{
  "n_layer": 9,
  "d_model": 96,
  "n_head": 3,
  "n_kv_head": 3,
  "head_dim": 32,
  "d_mlp": 384,
  "vocab_size": 4740,
  "activation": "tanh_gelu",
  "norm": "layernorm",
  "norm_place": "pre",
  "norm_eps": 1e-05,
  "positions": "rope",
  "rope_base": 10000.0,
  "rope_fraction": 0.75,
  "qk_norm": false,
  "attn_scale": 0.177,
  "bias": "none",
  "tie_embeddings": false,
  "parallel_block": true,
  "init": "uniform",
  "init_std_qkv": 0.0511,
  "init_std_o": 0.0511,
  "init_std_up": 0.0511,
  "init_std_down": 0.0255,
  "optimizer": "cautious_adamw",
  "lr": 0.00254,
  "beta1": 0.9,
  "beta2": 0.99,
  "weight_decay": 0.082,
  "lr_head": 0.00943,
  "grad_clip": 0.5,
  "warmup_steps": 217,
  "schedule": "wsd",
  "decay_fraction": 0.512,
  "decay_shape": "linear",
  "final_lr_fraction": 0.0,
  "batch_tokens": 32768,
  "seq_len": 256,
  "doc_mask": false,
  "train_tokens": 150800000,
  "steps": 4603,
  "dataset": "wikipedia_en"
}
Each number is 500 + 25 x the weight over its row's rms, rounded and kept within 0 to 999. Layers, rows and columns count from 0. Numbers have three digits each. The size before them is the row's rms in percent of the matrix's.

# layer 3 MLP up, 384x96, rms 0.121, rows 35-107, columns 0-95
097:476466483482481436543490515522511469497542496487495517536500491485493487453504543484436544502502481509528505499521547464502541498523500485512483506454542510480486484462458525503512500459518501518458454554478526500516520482490514522522476465505458504478501509493505495493507510495530507514
106:463506503502537505537472464524519447487494507511486531492520452499500534463525534472488494433507453468514526501495540495476534505478503519514486529466530496488504512541480484494497454488523470508519467527498519485525468486483517472558538483509474521534487501535491467495474494490502526485
116:439527512500483450518488472477519508493472473534484461518502530467536524492508529510492533453501509516501484531486495485494517482479567523535487539491497444472524536512484523470517461478473472518473520526552472509503484506503498524500510524488504513532524526486508481549523513488479514479
112:481518506507505507538492520447467499464533486575492522482506474536503530492528534525505499468502548487500488512466524485487525468507531507503480519515516471490515498488495528511497487485465495491513466537543518551522493452488465499514470530506439481468472444493509503485519518497473514502
097:489485525489500489518503535451492511441499480441458470503535463509493539496514456495479451482510511533498511527522552499485510488506478500496508485532504463519480502475506513507511492508478484474532517504499490523529510504478509501496465564485464551536517459495533510501454543508498497467
091:448516512478519516491478516504464464478508471548517501514541515546468476503537453494483547506510504491510526538481478507500517572543505482503498488504487469458531475502498537501529498471477452496468511514519500488530483516501453470474528508511475517523488495495498475512503455477536482489
091:491484497541443547528506469496488522502504481568503509498523535474486502500516495494542556486503506487478502542542468480491500488523498513509547503521467440497525486513505500550516491470499468493489496490476510499522462515484450519451509470507511501443507481475510483466515492482528495502
103:509509501542464498459484443500511480490478469524473475520500551504473510495521476487538469518509492491509516550533493476508525514454506525512477532534498483515510495517503464519529474495541491473483483470468512483512444476479533531536517500497462523498541473484491515537530444513495516494
102:503497490523439512518461496475476524451464484500515497555578512473485465462521495557515533481482519455471515501506503484464509489465492506496504520510474496536502497487492520511474494482519527515515559468508500510532502488496514479483554517481506524525489549508499518475489494505471496521
113:518458505526485470515495493509513509495524519489475544487501495510437546487484525501495461492517520534571511528495532501474498465457508483483467538502509429499452511465460472499545471532514490483502514529499510500529494499464485511509485507483469519517490537531513487507494479482462486487
097:500491514478514484520472490466513516492522496505528497537570438493512445517538456484552492473518464492481486474495511497448507502456459495470526505519502495509491480468501484512529501462532490494518522550501510498509500495499523504517434508515453491518500472495527514486466517519483476529
080:494515478544461458520466453488467486519527493527476524486479503482492482462564513470455493483483506545553525520520519550464463511521510492501474536485499480479496540496531468510510533481511526495511503538523488491521481484495509524503540502520488483488496481543477516448519504517500509522
092:537472504495512446446507526525488506522528520520490537537535443512498495528526506530514505494482499483504505484488512500475507453507493495536467510503493468475476485488506505513491492498469495507484528552518485552511504509484477507514431501516480520463538502513514482480452471555510448522
118:494468522478498514461474466476508509474534473492489520514489502516473468465539487500515498492511528536570533463517532520507523488457496512536496513509511497475506488496466478506554465448466554466455486503507524478523490501494489536499526513507458468475526526508506482501527500506547506483
103:491503522468485461532486488528503508495500490530477478498495510487476494532511459578515511510508529477578468468507506488534510507499476515486509471559485518472471490518482502480494506504510482503529535485541530505504532474495489488516495491453494495436502521496501479502564450515508483502
087:529534526542478511502468465460482490464475465495465484553495509479492506534507507545489493525465559513519503530489512498458528492488510485526537503490536502512471448468528486505485508493514486472483483479520489564515488476501504521501471502505493501538478508526550486537447498501508475505
088:510493532521518480554508509463438500466553483543528484526473457528508518514483520486520552484475491523517496475476520496487518511521447538490477503464516487523476479505510519493498469484518523495533477462533508476522534488457495551515500502523454476483503498526489472483494485503512535513
093:492507516467526458492473533494512512521506498517454538470505456477497501521496494532506510511511466443525486539560511464473505505495504532479490466542511503501512499535545541504495482507466525474528479506497507533508469455477501485527477554495487522482528524475498462456517512490482482535
113:466519474503481488511458500472517492513559515472476514482473473435486511502512502526511529487517527492520506506495517487478521505484509478528484523500462470505500481529536481474545436494523526519526459535525549489520531510472544481480483518507435515482509487505485530505489478538501523479
101:493506486490471498452493508473489467488457499543458497528551466463475509464525499514511542474481510535483505521517522494500504477476506545511508532528469522458523497492536493497482511544477503527523477476477497493519482471471508515533499520477485508496491545461519507526488562564487494499
086:531505502491457474465513515482531451498528480528521494531493527508496506466538529459484435487487518478537499492501523509499486474475494512512524506487481487418520494507489472509535540477477465454491505504482484514527494479504475555504482511494498510501520508520488491513552490553540520492
096:495493526533485472486496509503464507454491478544456486528535487505511502493496516500502492489499520551485514518486548508507488501481525493510491558492426481501523474505519464512449513500511511490451589501481493539519476496502475546518476515492508515491516494521504526516481488473545514489
106:475489500524511521458471493497487508517460473533440487518530479458486514471515523523506481525469527473497503527491533500548520509494525517481516475478497518525527477516517504506483500487475498452494521502493505512501477425489486535477546560492471547497532508498507452496466526523465497496
086:519511549548464495492504529550516478504491467459475453549488521507503500502503481524532498483469523516512477531520508474473533504490479481489502535485478511501499481483468523520487501526529501509511525528476491566516461476490498556499548534497486502489474504431506488483476467483511511480
098:536491493467450509438511497494517478465481508516498475526521504470548519529511469526511515484487490494512512486493472471541515506489511550508500538526491479524515498517512459514553514523513496494464514503514494495516501498451485466485499535517531520504537469490502439474461456539545492491
095:471485520488533507524489519494522538470503510457463502516513507487491533498487500473535525509489559514478525478516498470491516515460509504461502487480532519504487491504506525445459502470491505497516443490517551500504524493486531515427517474495435493445490501521507497491481513491532540482
091:533451534499474450443494498499518496444522511491532480505496515504505524519505461461444497506506488484486496559481508499523542520495540504515497476547522483498482500467525498496503510457533507481477502494511508549518458502485496509519455540476480543509497477447512502493490527499495524500
097:493520535492495517542494508454463489478557472522496482491516492518487508508516514517492516479490456484532539491516484489546505473514550508451500468473500483467505483517498484506498463530460538523425530522545501498512459521467490517478518480502468492505523537514478505520449521503508495508
103:492508508481491500493472467506478469473488483504517480523556472535531500500487476541481494461507548520507522521509546528502521467504464512530470521492523535471514506510524460536503488488490519497456510498482536510491472484520481534478472490476484515477524524473480522511532505465565533440
085:523494500538471496509453459464464522481504538491489513505483511512493488533498486528500486499493521498507497497507507522469524518491534502499495554559537485498504488449510451518498465464505492487516470508511537523522425488458504515493486550476502546474517520483504511512474505473444489474
089:504512493469540468536466501477478455486541476496499552461492512504522539522511540525466537485474532509508493454490550472531547505508503566467505495505469473520516479469483515500530488485478501509481510519556507458501490503479498480501489465506477497458516519512535512498497484482508517524
100:441502487489503494503515535513506497495512455496513493480511491453476492470497499523487524505516539504501512479505521487499513497479517536535427504480478466504443524530466464498523455515482527501532483497538556522519512487485507517463522462435525490475507464494499498493480508529483543489
078:485481492535481527517500481486496483496508511526488503506505524503513465476488499506502507469563545540477520478520464502500528479519490517526550488473522485460517534514497497498519527551431506484505484487494512521518469532469481473443529459492488496481493557489506484459540510535521513469
105:487516491504482485494452469478504494462509497501482487514529469504508505502511520464490477504521506541513519524492542525465527468485495508532476552514457473507440505542446512480475507531477443495567519534513504505517499498486497496438499497509501497496504539516490451478504518532522488525
090:497503533457515531526479453518494483501480501481485525541512451523536492499520506497517494503494464522546504529523498455507492473491492516502490480482518453473524530537444549498496493506480511479523518545523507466516463498504493498541454503511457486472542483509496496438488493486484479471
095:484515497488492506493495522499479540498507492538509505506529510491534490511478490502466522503521500471473532521449527486467513468542495507502497504500472506495473470487534463500455461531509492489519512519491506497524438477498510497467492492521506550545470534478594486491454541484528507473
097:501526519512543506499450468525503453464517523467491460538511551508517491513540496495491489491484515509512508471516522489493507496446484501534495530525460481493520473510501460505492512507532492453486523493533477532488507499484556556493522535502481509516490467458537504530477527513512543471
100:500502518494518490500513513469457444443514531484497487507498479490504458465518478514464493441507478504483503476495505529529560515512529500490534490503508431427481498532485459489510484530479499535518500514482506539533503514498514485504481504496519492551528518519547486466508497490508490500
086:487485526513530489492494460486467505482526460538477466526540486516520486529521506520472536495446467514498484493514482504519521487501482531490510447448502500418529507530514509484462503494443493513540531510532492531493484481487456507528490517507508535518510495521526478523489530518524501501
107:494519505541483496540504469484512518485465545489443467497540468507504473522553475514474502467471494475500499486487511494462497502513485497474506507504470487506488516468529498495511547431524500504507527570568497514511526484479526465478504493502477554517512505492517501515470488517479507522
110:466446518504509493489492494545531502489487502547530508466493469487465477536519494508500556494489448501560505535503543442461512523463491513509520521538458500525434473513484535466500498509541491516480488515522508485513528525505509489501472522497492514490518502484512485480478466492488492511
098:529478520532483519490487512448478524486489549537474460513508513516489494528517514555481493472493487475479506533479519524496504478512484479541516574519459506478522501488503446491488494508496484483537486506522497518533499453481500510467487482487480493549507502477561507519501474505469547476
097:472525482497471491513458492510533523430472527514519524503507509488473479523500452509489506492505491498530474498531498473527520502518541490479516495534515511522479483526535490444494445450507487476479537477514508486523522494492508522456548539513538551492514523480488509517462479475503520474
092:503525499465522466519500483515477509463513514533486498503501490531508563504506521502533536427524485506518516505485517493463516486457486500541485498467495455483508479500533510535511464457481503502487496520490486493518486483486534538535469534527461475473477511507529484470475442503480475540
110:447489509551481511478477507493523489471515525515566464545537452505497469506530505485543502492522493491471505482488529470481534494470542544505498492463494547495446495483481517544492494488475480506478482502491501483514486453505518491491544473486480536491533513499522498519511474480496538495
107:500483503453472465466499464498495510486482510527502473516503474520473505522510493511479502535445488495529515503500580509492494533478508506524470482491522500486526490525495491523439491495446524499488569468495531534531505479477519546529442502479497502543502513484489495536486499482490505517
091:532512516483486514502495491495472469481509493512522522447541444507477494462483482495525538477529537488515513502482499450502533540488479482485497530514509449482491499544533483488535457507516480474497513487479523489520467500491475504490475520524496519462526502440490512457510476508519547443
102:503474522549474467465510471495509453498504476508497472536558515490487473462527505509494469494497515499484547548491493529451545503511491523513481500515470512491461489527479490526538518488533504480443497556484505483525473500494478499489495513467491570507486473490502474528518534504492493515
093:484484524522491489464450494499488560510480499506475507472501521518479499489501504551498524481508542502534482495477501495524479498555511499473529541530519463446494508497524482486520477493498512510513501522494517518569469487498476481495471527438501514471482566443516476517503490493481507510
109:485521517492503467498495511487480509466552539549534480498530498500533527488505497500485521475497530451518513486527491483494493528500496505543460511455507492477478509514522556462559511484474458504498481511509524513523470475532494493536475452485495493458518475472519501443504510516520477459
096:479485507474517462527478508467483490536512497515465493472515516530484506492497493464501530492526521489568509468495507493512492471491540495491488480455541458441475510488542520533531492479510478478484467523487540488533540498480467512468498479479508515453528534524521473476499474497551497494
105:474482525524459508492535505504488476441473505516489495477508547493489494483561506575523508484473496490503511567500544474522533487513504519526492500511466490520501456454490482508517526458459500480487534462487503494517520494463480518522515511498493548496509474522519483496487534473474501497
106:499498553478462504477484521483475471480486501463478532520522481480510499531509524523495507483506514495519525517484549500474487499500535509447524508493511486513453529495564496487477500465503519465436494462477527487520493482468491551513528494486519508487512507444497520511533511444539506492
084:459482506509515461537472465451507512468522513495464432514499480498455490497483466490460513486502509544488508539516527449527522533518532500517545534532496493498495496489484496480544486524512457468503492508532543524537502496462497499466515511495496519492526518463483479502478501462489524502
103:515472514518518510459494517507531527500448484528464516516529476534499511495520471555495504498465497476555513536470538459475531513456481497507502499500452517480519480492503481532504490492522467536516542473546493497507463496464493511536528508502498513511487528480528489543477445512477517506
094:502479524481522515533480514481522500473538477452498490522495450508458488481495482494520526496496520499526547509545489476524501505500480504541523505534483475525487494495488469437493476514496516464540474524533547504488497532504483510472449484498451493527519505486532493429510486513492473534
108:503497507533490430484499491473492498491494492493487482525533515489531514535525468526476479490499508472517502527505544447459535506462517541523522554528492490492473459519495524500458487467546493521500489562504491516492434499491506528533519500490498487508512478507511500543487529475536492509
098:456457522524498490445516493477483481479543480525505526511495506458488507494549525501456487480503509511479531503528504496505495504455545566503475514475482523516466523471490479518530488491494529493504499514508500493490489498479538472449538469494472487507520491540504483467529461504531549538
116:497498526534477464507486497502512538475486471527458499523522533486447481505522469565482497499506480494509480532525486523506509531451494494500531542491459475470498466468494503459501513510462530529484503504534500556522499493478462546494465517523515479512500503481551508466523499542502499510
102:484514506488543447469509576464492510463556537496480484501507479501482505553492509508474495486486483493473502550497513478492557511499504495491527489468494461464489483476492538481503492479507492486519486489536510497486566500484489499486505511492470555496525469463543506508482456501495500512
100:479451558507485490504502495509512508472534489530465435521493492500476510503510548503457489512529547523494489484499521480539497445486509514536495519462503509465497505514509510541525459508467511500485484526505514496533456483496526517505489496495487481482522553516526463521508524543482491442
104:474495526501474490512520463480504507495475557524486477527545520505507505464502466512484493506501504503475525541481514500521544537489493526466509485496469529509528493526467476496485504470506461476532465518483490513508503503509493502562478501462500509532501488555497421509508465442487490462
106:509466501511476491493469476450491539512446512531534493514521497471504523486522460508504463503526521545494515499505472515520567511483533529497485496488484519497532492537530518472472528469467485442458514520535504506531481503497505491462504535498473488462502497440522486509535530489494493502
101:501471498448506501486498477499486502510476465495478547481497476459531467486518572498496519483473519463523522458546525501515494498473513524509533542543492525491512490429503487479546491461509499500541505521484512505525513462492510510500524506491512534521508514451544482482496489533530502498
104:523459483518511427510518482485459542498458479485519472511485519516447515502535492505485535493520506449487520532526506495485515515530476488550507527514496493464491497476540482509523489467515500550544526536516510466520466529461489504518522528465487479512506497490511511487520474511523494455
088:493519491505477493513487517537473476481509480492484519503487496481536502493511546505439501486473527454491503479544488474499528532519514522501507515460503490474442481491515504482508495464477455499502505481545498474516536520512497461527520493499461517455488547452503507525510431509554507521
089:515493486543456523485483483516511506497493468519533475545491503528500516473523495525471493477485500492521568529496534543475495491475525489537460528511492525468473489459538531535497487486526523516476495558486500564513449512481526494517488519498500469500483495513492506500454460493529493491
096:495493473487510459473488491489510475512521526518508504491477496464469513473520482530430498492475511495534487513457520517450523497484547519543479524487489524461481506521537549519483481484466514515513497517495528519524505431469488510508462536521499487512496525458533489507537463517535515513
096:500471518476456532469507525532503475492499453465493480549533425505461511528528500525498476491468495483504526485515533513478479519427487516512476491457515523514507474496530490478504514525525540508501479483514525531515547520455522532477499501508500537486491513447495506504496504519502494498
110:432500509526463484459485502479521492502486490510475489520504517477508491462518469492509485500519583511496486506502510494493534522513518499507514484490438486511496466477507561489478532499512448476476500534504507520515516505489525513518460535522439460511493495497509501469473541463516537491
107:499499514515449444483477546520523503487466515524526468527520509504485483521492475498496474497482527531511515558493496508469522489496463527484470508551481536493486481478491513510476516517535466456481512498516509518516538440435521549496510523490472464497500492465513492510533515469484507508
095:463495556493512504496483542469527470466484461458510496489499507484543513478540494529493545482453480502507537467549541486537519498528505529453490487456516515511510468488503477506503512453468499509510542505558514473532495524528484487506517485513519491469534497490516488481485505487475473494
100:499489504537532459501469526490519487505483493525485479505495548506466489516526465581461479495466485517499515514532516478482499538452504512523510481529476485490519476523482535507480498464535479445492475541544490510508498494478527534474518489490528523527512460518541516503481511499466526475
# layer 3 MLP down (transposed), 384x96, rms 0.0937, rows 35-106, columns 0-95
098:534496536495538512469477530496471539440481498551494496523508502541466512491516495489526492535502549504481479502467452539504484480500485453490514518504484491506523504531502462525511525426481513513531505513526516505466516507532488501499526490503516516499480462477541502458501476484445485504
099:461487521479530466521502511484523532486488490500478503458505545482494527475513484467531514499498476472486498510512489518483535533500551513499518451491522499478469516490493490484489474492488542512518461502518508500445491479491443526476454482553501513505529552504472512503502537486568484531
138:471559548483509466516490469491565480493536462551484512490513502488535493493492525502530485452505506515461505475509525517454535500497481492487517500494502467495474539494515487517492482524534495488493479523505402549487512497527501522497508511519504491482516486455520504505533495506499514477
098:482479531442557462551521558481487522551503502442543525463501514508459509477499514483502505501473498525531498481494483488499507490471490522523505525539520477502471493529490500510478488494511497483504451469504535505482488510478464499504432492487497484520485485507476534513499514515520544530
112:489522484505472452458528478517470461452484482484509516502472527531534526545513464511498518463485516517507541506522498507492488514512471456521460466500456510539494500524514506525529427516499481461513514545517489490504514525523479535543461518477512495503505527515498502476521500501478481469
087:517507543497504474501512443506523544500515491476529483510451486473515510475498563489479475510493531541500503475515506483479471483514513553515506462531421515523486483481495499511499533524488520517515460497483485486493462476471543493515479532496543487490507475535527480478493503539478522525
078:444543463463518479504518476486523480490481501488502528512515497512500487534501534527515487484523541427510544523489533493512502506487487536486500469560475484523498480474527535497505473469506505482506510495548501494468481518509483475495488511514442492483507473516452504545519528492536468527
096:495499504496506483476492473475514464500482482491484515474494515516457504523517539462511520536533460500461497547508440522533503500505504521525464522512506504501506507536467503527480505450494471563506474415507521504525475497472507486495480487484481512515556502539512473488506469528515498522
098:518501498459479510505545466503523490485497512456535491529537485544501488481513531453480503512474471497478491482532490496511531531483504516498516462514473502537505510523552442511511522474480517498494488477507495464473534554484532494542510483477478498523492480493462513444469480507537489546
097:515510473503489547527482516527488473462509500533488463453537488502515499489503528499463494489506511531525561528495517540478482498513491523474467532561485497500492465481475495505501465463471481467558502479530530494496502453471490480506481543530517495505467506463531484503473504545496486485
103:521477451474507511500505474510501499527501478509457468485449557539482531487506503515523457544504535529499514465536477526537450492528514504454477480501496491491492508484544439478488458523469511527510518481476537529537523495497492506509519528489522479488529482475480471498506494519498527515
099:542448452440474529532497533494477498515458497460508512461498485519469511555485503483511528509487508483471522495475481487494513528486511540499489472551481524507493480495536504480507471523511461521512518497479569467525493511468520456495528512477489515512549500471521534495498511499503500497
086:502511484480505523495517509460511463511500510501508498502489578499486517522472486501535531520460543492482490500490525460505484470472529522507453492474569471514531484495499454517485520471483438489515515495506473507476549488527490534488528497499481541515547467501502523479518482494482515462
117:485490495479482500457496460466517513529502508497592522495512520521484493526487514460518498513474519484501504494503550497523492499507471517478447503491521467479522450510509540484523467459529490511465501524477548518491507506516570518509488501478481537473451492488493530478494512512486493527
093:505515518525509477525401483464443501528500489492489508467495543474507500462522488487527469489495537505496518505514480522504518504488478504525502503513479529497493477502509526471466505519471524476530535547477476498539483508506467502485509564451467521481483494512552523508513485524499492479
091:509550454495508472486526541562514502526522471503509523522493489530493456475499499482517446509515426491490525489501534456517513500512492504506531500468504478449460497468497516465510483514523514538504521511486498468442501520490502500514526537525493493496509533528498521480522461500488529474
093:479509478464500493469501526511489484502495542529484507532546448449549476511549480529471499491477504508516476509551474469480488513528503497507530511528500507464516505450516511484500514513486494473472503548476527536495457513530509444505513497452504528499492524477494523489502542476471468496
086:494488538468446501483525508510444511492547507520488526517496520520508456485480480501512488502502484511463543496491473538499496497515536454499510498496484483483499479502475473506514439519474576501497552509482508479499489487542505515504517507458516470519490551511472499496500533469556512482
139:492487461494452501485500483494515464521527527521504493502482499479560476516506495487495495463526509499487468522447499479544467537505475521498484525465494559508526511491497507452479517490505510502504540487491484500488451513496534499481555546454491499495474525503471501466486576496507525498
089:542517503467545508481457469558502460487535504518507514475524496471465471485509494509500485492547485522457482494493469499464458486498455509463473513496450524517528495512471474506507533537496510515500485485494515522521502535515500500536533532468484492467485492482529558517504543485492509532
097:522444479521511512526524497518483483505471516499519484459488452486458501500500473502527505524497528456475532556531478487490456540502507516458485491568513537528500497500475475511519513513496503518482524478513545463537529485500494494517533467462502492494518524493524438472480499493486510519
098:533495504498522538503506523516478494464512509497462503466502514467497460490471511474531503447500510468487486528491487535505519519476492468501483507524520479534506564502484500499490528542485488497488531480449463509490476517569532486521528467525443473484523500500495538462512462490504521537
105:537536478497506498495460485535492507521489501501522524475523475471525493509565464556495497494473514529487512501474494534506494505492471473504556495490438529477480516515527487465497510529507470474477527530525490539501464513507454503507545446497509482489460522484494475512512494489453526518
088:483533502494521508478522511471518473506540545489501489449460456488504472485518543486498526486528476516493523453511495461560519495507490454496501521518450510528493508508497527447510476536497490503488513519503452499474470509554513474508511474554478522480503520497475476487522522526464490503
088:514524546523478479511478511471505507488508496438518504533482513539502528475496498459492529479514521475532502507477510463474489492512481479550505480507486436531522502507490487502526507472501503549480505505532470492459495536513513502444514517461523456492478501445479504480488520503531527553
094:474537494523471495500510499532478436500481457520554491501508486473521459500506471505496465478505513536536500538509500499474501511543500504504496469532453447486501492527479478517526490503472554467487539513471506539534510514527513485511501522453514513480536494495473461509465533503471493518
089:502513471499464525492521475519489475514475513520530479504508469535491505518464506506512506536510492501489482506536511511533496533503474414519551468517498449526512536486541517482507464496491496530514523474516483474505555512488480441498492474476481489516522474488472518470514465512494549532
097:507499472519501507480509491535490521519469516504504489542497465455488486568509490513494478531469532524502478505500497516542520523510471491522511500531494514517544531497483547454494495454492496513497492493464552513505521474517503497514511483470493477500467430455509450479501438508497515527
089:505501486491546509479507473473515503423497522446494490488540512513506515511517494495472500504484534480484535506489529524470501480526482505483476505507493519486514513451463517472559563534454444532478529464485466538520505499523520541481498489504506495527490519521508533477502500498521513493
093:443516557515514469501439499499516530483482479492460541569509521497531484534504487506473486451524515517472497495502500511521507478468528527475512516484550476475496461486508518494490469514540500509490481493526535542515468520476493520468513510491503470484509536519484505455507542492505506477
099:516487532535500509484539511534490550481508506550515482541520474536502444486527456500518496530518480511488527522477491486480428532486533494500460476459540501458502467495507523508488498489488476523480512498489462486509504464537494529465491531544512479505498501479495507507516501489475465545
110:538510525546478534502445485469486473483491501487497474463470495492531455499484562484545454531512487539478480503486462478522471502508473479479533533501516482537466493507549505520508542529507537511494489478467522502527485520552505490502501484471482488481499526514474467507483516502495525475
090:499544481447499429511526503499528487496498500529522501488490531518461540524507466496504480494455488463525487522494572482490519494465499474476470486520455521506500486512521506488492476484534511521479495539510506479450504504514540528537483512503506540576500468504510483504502499507484515492
092:458529472525483480519561499483509497470481493512514455484524503485468516479477525484480477478526463513546494542506514531471517473510500512470500513541497524499450539502464499534516475490528470515493490500497522456480494538495519524487506483497519497474449491561517520503513515527520512560
082:477458464463504491516472533470512485488508493475492465501478521550496516485495485493492509484513533534449469472515504537464495546520484461488485499555547551508498521494468486486471530479536484524477483524479514496501538460503508538490477507487536532502546522466501530535510513487490485496
085:519518469450488530495520456513466505514480470511525512508457481469506494511505511510512476514509448450479503479493485532522545549513496475554498466493467511575474518518467517500526511487497517532509469505530514512487493479528505495486477474450504508479505540508538524517478517516463484511
106:513464502500513512500501475511489512518488513558489491472482479509469484494530493504526523483509489491462502518456503489566493535508523484481513529537506517482484478498494499495496522510481501479520515490486481486432493506549485479508502518611488512500536474518477491519460490526446477515
090:523500465488524538469513512544524504470484455534508500496533513537435470510480535472474545485504484491495475495457539501501504500470529548502463497486503533519501507455524471523477471525521497515486444503526477478524483490519502479509473477525497544473488457501504531518511511532510493487
078:488519466484502501474502494473520497490471495491515506516465512520492514533441502474496524524490505529513482489556494526501482484468514522486529488536501505515486494509522491497501450501534504518493509494485518441468539536490547551439517430443516494517514533499501510457502485488537514507
112:516505513484539522512511513538482520523502541464467510477495504514497490528510538502511478529484485498505497508495478499516542495557480497498503520474449479483531506513467473526501494532479491526532495443531547518504509500550458507478490470514530468540454471490470502450500440489480495509
129:519471507478528445550524506489502494515511511517513526456461524509458472515503501516566528443485481485491505497477535486477498512459484463472570495496495515508481456482496480516477514538520510555499513494527540465466499509530493468492532523490527523486516483514489491487487507497491508527
096:534528541505481464509507519497485507490462514492483488476532521489473537485533536504518537512491470480479441501474553519510519483477517435534504495487516503484477531480473525538500519550471486511497529515513481435470502484487490535500490486496500501466473503520484489474506491468540492549
093:510467465530482507511539479517545483524469512543513474526472482485482504540493564494490520477490491489489541500508514464474482516497463553487511507497491487502483490442470478473527467513529478434518499540483536479492507515511516474518505526467535500501468464490510522492518543529499496509
096:473491492514454518492492528500478525563484511523549480467520472510483507490502514519508486492476474447530471493536505514509525495537505515479477485515522527494477499485473531502467510506491520482465525477512556493497520458502528459495512461465502503486450547538513494520490542447511530493
091:530479535471456476485512458519478470525494570492498545470471459510533463511487499552537504490486446509522474546474441486525502510501485552484529484506518508504502515522502480508516504499482507488521514485514492516481462526514498513519470501559462475506499493485515482484518525492507481519
111:481510488498442465464491538495525497489476530528511509505498486497522518514496502503501526473474497483498519504505518485503484525492532524518504479543477520474467476517482480483517512566464486457455570463499544498518466545530516514526486472498488470524454499511465528521522529488506539493
096:461531495516540464500469515491518483482470473494480485486536515526550524484497493514498478519525512478507491465509505536492494494528495513506517498484480502454512523458523531502523500492507453475481503482530479521498485499525445486496493485608508494502478519497490549553520498522497515463
105:500553509510486542482527508480514518491521514490498467487529491501481475485490540503540484524499483455498514513464484479532509514519529503543501506498470464443484490467488490506485509489512510497491520508522506493523526515465524479457511470496507517465465464453482513505559445536558483541
098:458462529505502467515487501476517548519474510505508505494478458504532476500524475520473511444505535520476467509496534525486534495474497520484493528505574517460493456505481524493523490547506496514496491495498559549496452530531509496512478512473476494457511495515467511516513516516474507475
104:492487455467518482508490514522480534499487453477481496532472527517438494481510527513525488522502529496484484474494452526445507493540498505491542482524516480497533475506456466478493449483540551494531506482526521543467506492510486493493518483487491531494511530524488457512522473490499529538
108:494517495513509468502474501521481483463525488496504469528459479505543485479480501509503466488494519523533497520507492468470483508464501534538541488539454509516523487549555510504496487477467492480553527488476509530510486527529489459491484536493535461506527438468510514484474488519457506525
113:514518484485497473465528468484484501467490480499469509489520557494500505510490488499504492505475481478479517502483527518501540511513480468521462503496541527520489497550509552527512501531487449481471497548477464493489480531528488480571522486496485495486465484480557529457496535525455500500
104:503531508509474500441530485537499507456536470470505526525493487506502535464510491527480494500457490534490543511532467503451492495529515514504492511487471406508472502516490516493514518541480514517500517489470523527507454468502530492481484499523525509479487470509485489515531474523491554489
110:471492475507514475552464465473504519477481533509501483476511508484489505533507481517457538480487498510487491534505521476527535534476543564507513510532481514450500473478499479499502490503497485496493534485534543512560504464457520515499507468443486523514537512514509453482491496500457496514
102:553513493480484480494477483499542493487518503509514500501515452523458467483512494495464512514507455562536454487517511477463532474488478475466536501525495559527532474465470498522521472515494486499533485489537502509471531487504553487481551537524499483509510486471477495495528484493486505512
098:553503495496488484492465492500501505495484484499478519505519547488525483426508525505496506512529515484484488470489506494516534485544478485520539532499484527461451566477491513544501482491512494471537497479476471514546493533502435488488495522522497533526519529505500488487530469488502454471
119:503468499465497463513523455481518476485508489528496495492530496491535507517531538491466528506554515515469512517506555460523513506486493545472495515501539501464532532490546496506495536514491489486495470487498444499477452469522492500532498518537538512514500492487511507506488457517461435500
103:477538469522501493492465495471504531508485523525506466496458463507502477512538467485521500538487508519549515516530476504508481505541488524502471506480476448459516485556508581473496501470473546485486515510473501501494500497542528490489469513503493519449493544484497512464481508511490519516
126:466549527517577504510474499500520526479505494469471541481478472468513541485489501510518490481521484547497506503484512450494505483464477482496480528463525479485508464496463497473497497503511527522504507495519463519463511507489485519501460543594464499503486475493520511495494501518514526506
102:510463497472490514518484463506505458523494492489563502453490517514470535500500524516496516484476491481520533487502540477520518506475493514469495522481476532517528533479492472497475530505475486531515488512486483454510471483516488483510516529576572441502496524476480519511470498531500477527
105:521472480524492519499534461503502486525485522537496524483556532515494515504511523462522472511554519499528490530487483483476525492552519430495502467543500463512483505483512454538488476489501469529471501465486506480488485452536523481509507456483505515482485498511542520483482515525463513481
088:493477484525503518486458509485461499513500489483509521524506535494508533507517482506474497504484532495507538485503417563472498520495495503459520507491517489482490533487516531497479537530533516551510477477462482515450461491463487480477564480451484489478517518483504514511531502472525492519
103:497516472518499506504553524490508561471512465460498494486494505496504525538505501513517496473499457485483538523508501510491507503486495546519507487463479469509498465513480540457442482511496514533483522496511485489490554477526481523472498481415464469478496507510493516514491545502503534543
087:459504535467512537498514510514524507488486500503481509466506468549503451467471454500483503465499495503492469514495439476506506543472501503519532518485513496544505514482473506541468494474483531503498484523530490534482517485507481538504505447538473462527458484515491514511552505493482527547
099:506479546491459484464499491479457488504481489443523474509502537480515512511432482492505486500516534543536515536533493517501494516495509496505466499504449484554504481525525514553503462470514502506509541466504512476520461524512475477527492517493513516525503510507475471448478511539521501479
085:484460501494527538507505478464477517482491563517519484472522504525458501519475508476504457514501520517519505542479450535516474539498500511513488518546470526505560504471462485500488446545499491527496528530480496528508485473499449465498491505482531460502482500523495504470527519482501473500
092:504539481489499542530510534505497469486509456489497461466518479455537537475497455502503494513496488516485483524510471521546523529480466461472525518532521525538492470451500479513500487475476473475527517483523498494533557525457512444512507485516536491524518490528504465506496483502526508514
106:527484409504509497474510511521475529516478517536532503459482470504443474529479492491464481508491535518559519499498502502480509471482499539539517513517446486519454493533509511501475443495492510513505520485507547510490525503484486523503486504471490517495501465477503474509523482524510496544
107:450528474460551528497495477476479487477526531548464516501487517538553490441516506503474495468519460532501527515445523492495526486474510526517513509468453467459499475517503499515490513502496470520493491528488484526480509515483512504471491512535510516484487482516519542508537504545462504505
112:506494483498527496473514522522501515524511491532473476511509557507468526476502530512531476476492498500463498483523468498460461517515499484480567502482472485520460487523456497463512522516507519531500459458493492524515521529493476516503532529562466450441480467516506466513496497503510525508
121:465555494500504488489497562551510480528502499491520485479486504509506515511475477510538495524518495492488497498499466485561483487504488530474513517533470461480504446507491532528522492527521460488468474516524462477527506461447523480457514493496494456468525537508461498515521526497485486530
094:532475489509466532489506522508487497488486517502543558519482521547507448442519489522505461506557454498511491509451465538474521507523520481507478524518494506509492493462467538522483497474501522507504492478517502524483497462486519480455503506520505520512503474543523498510520447510454485515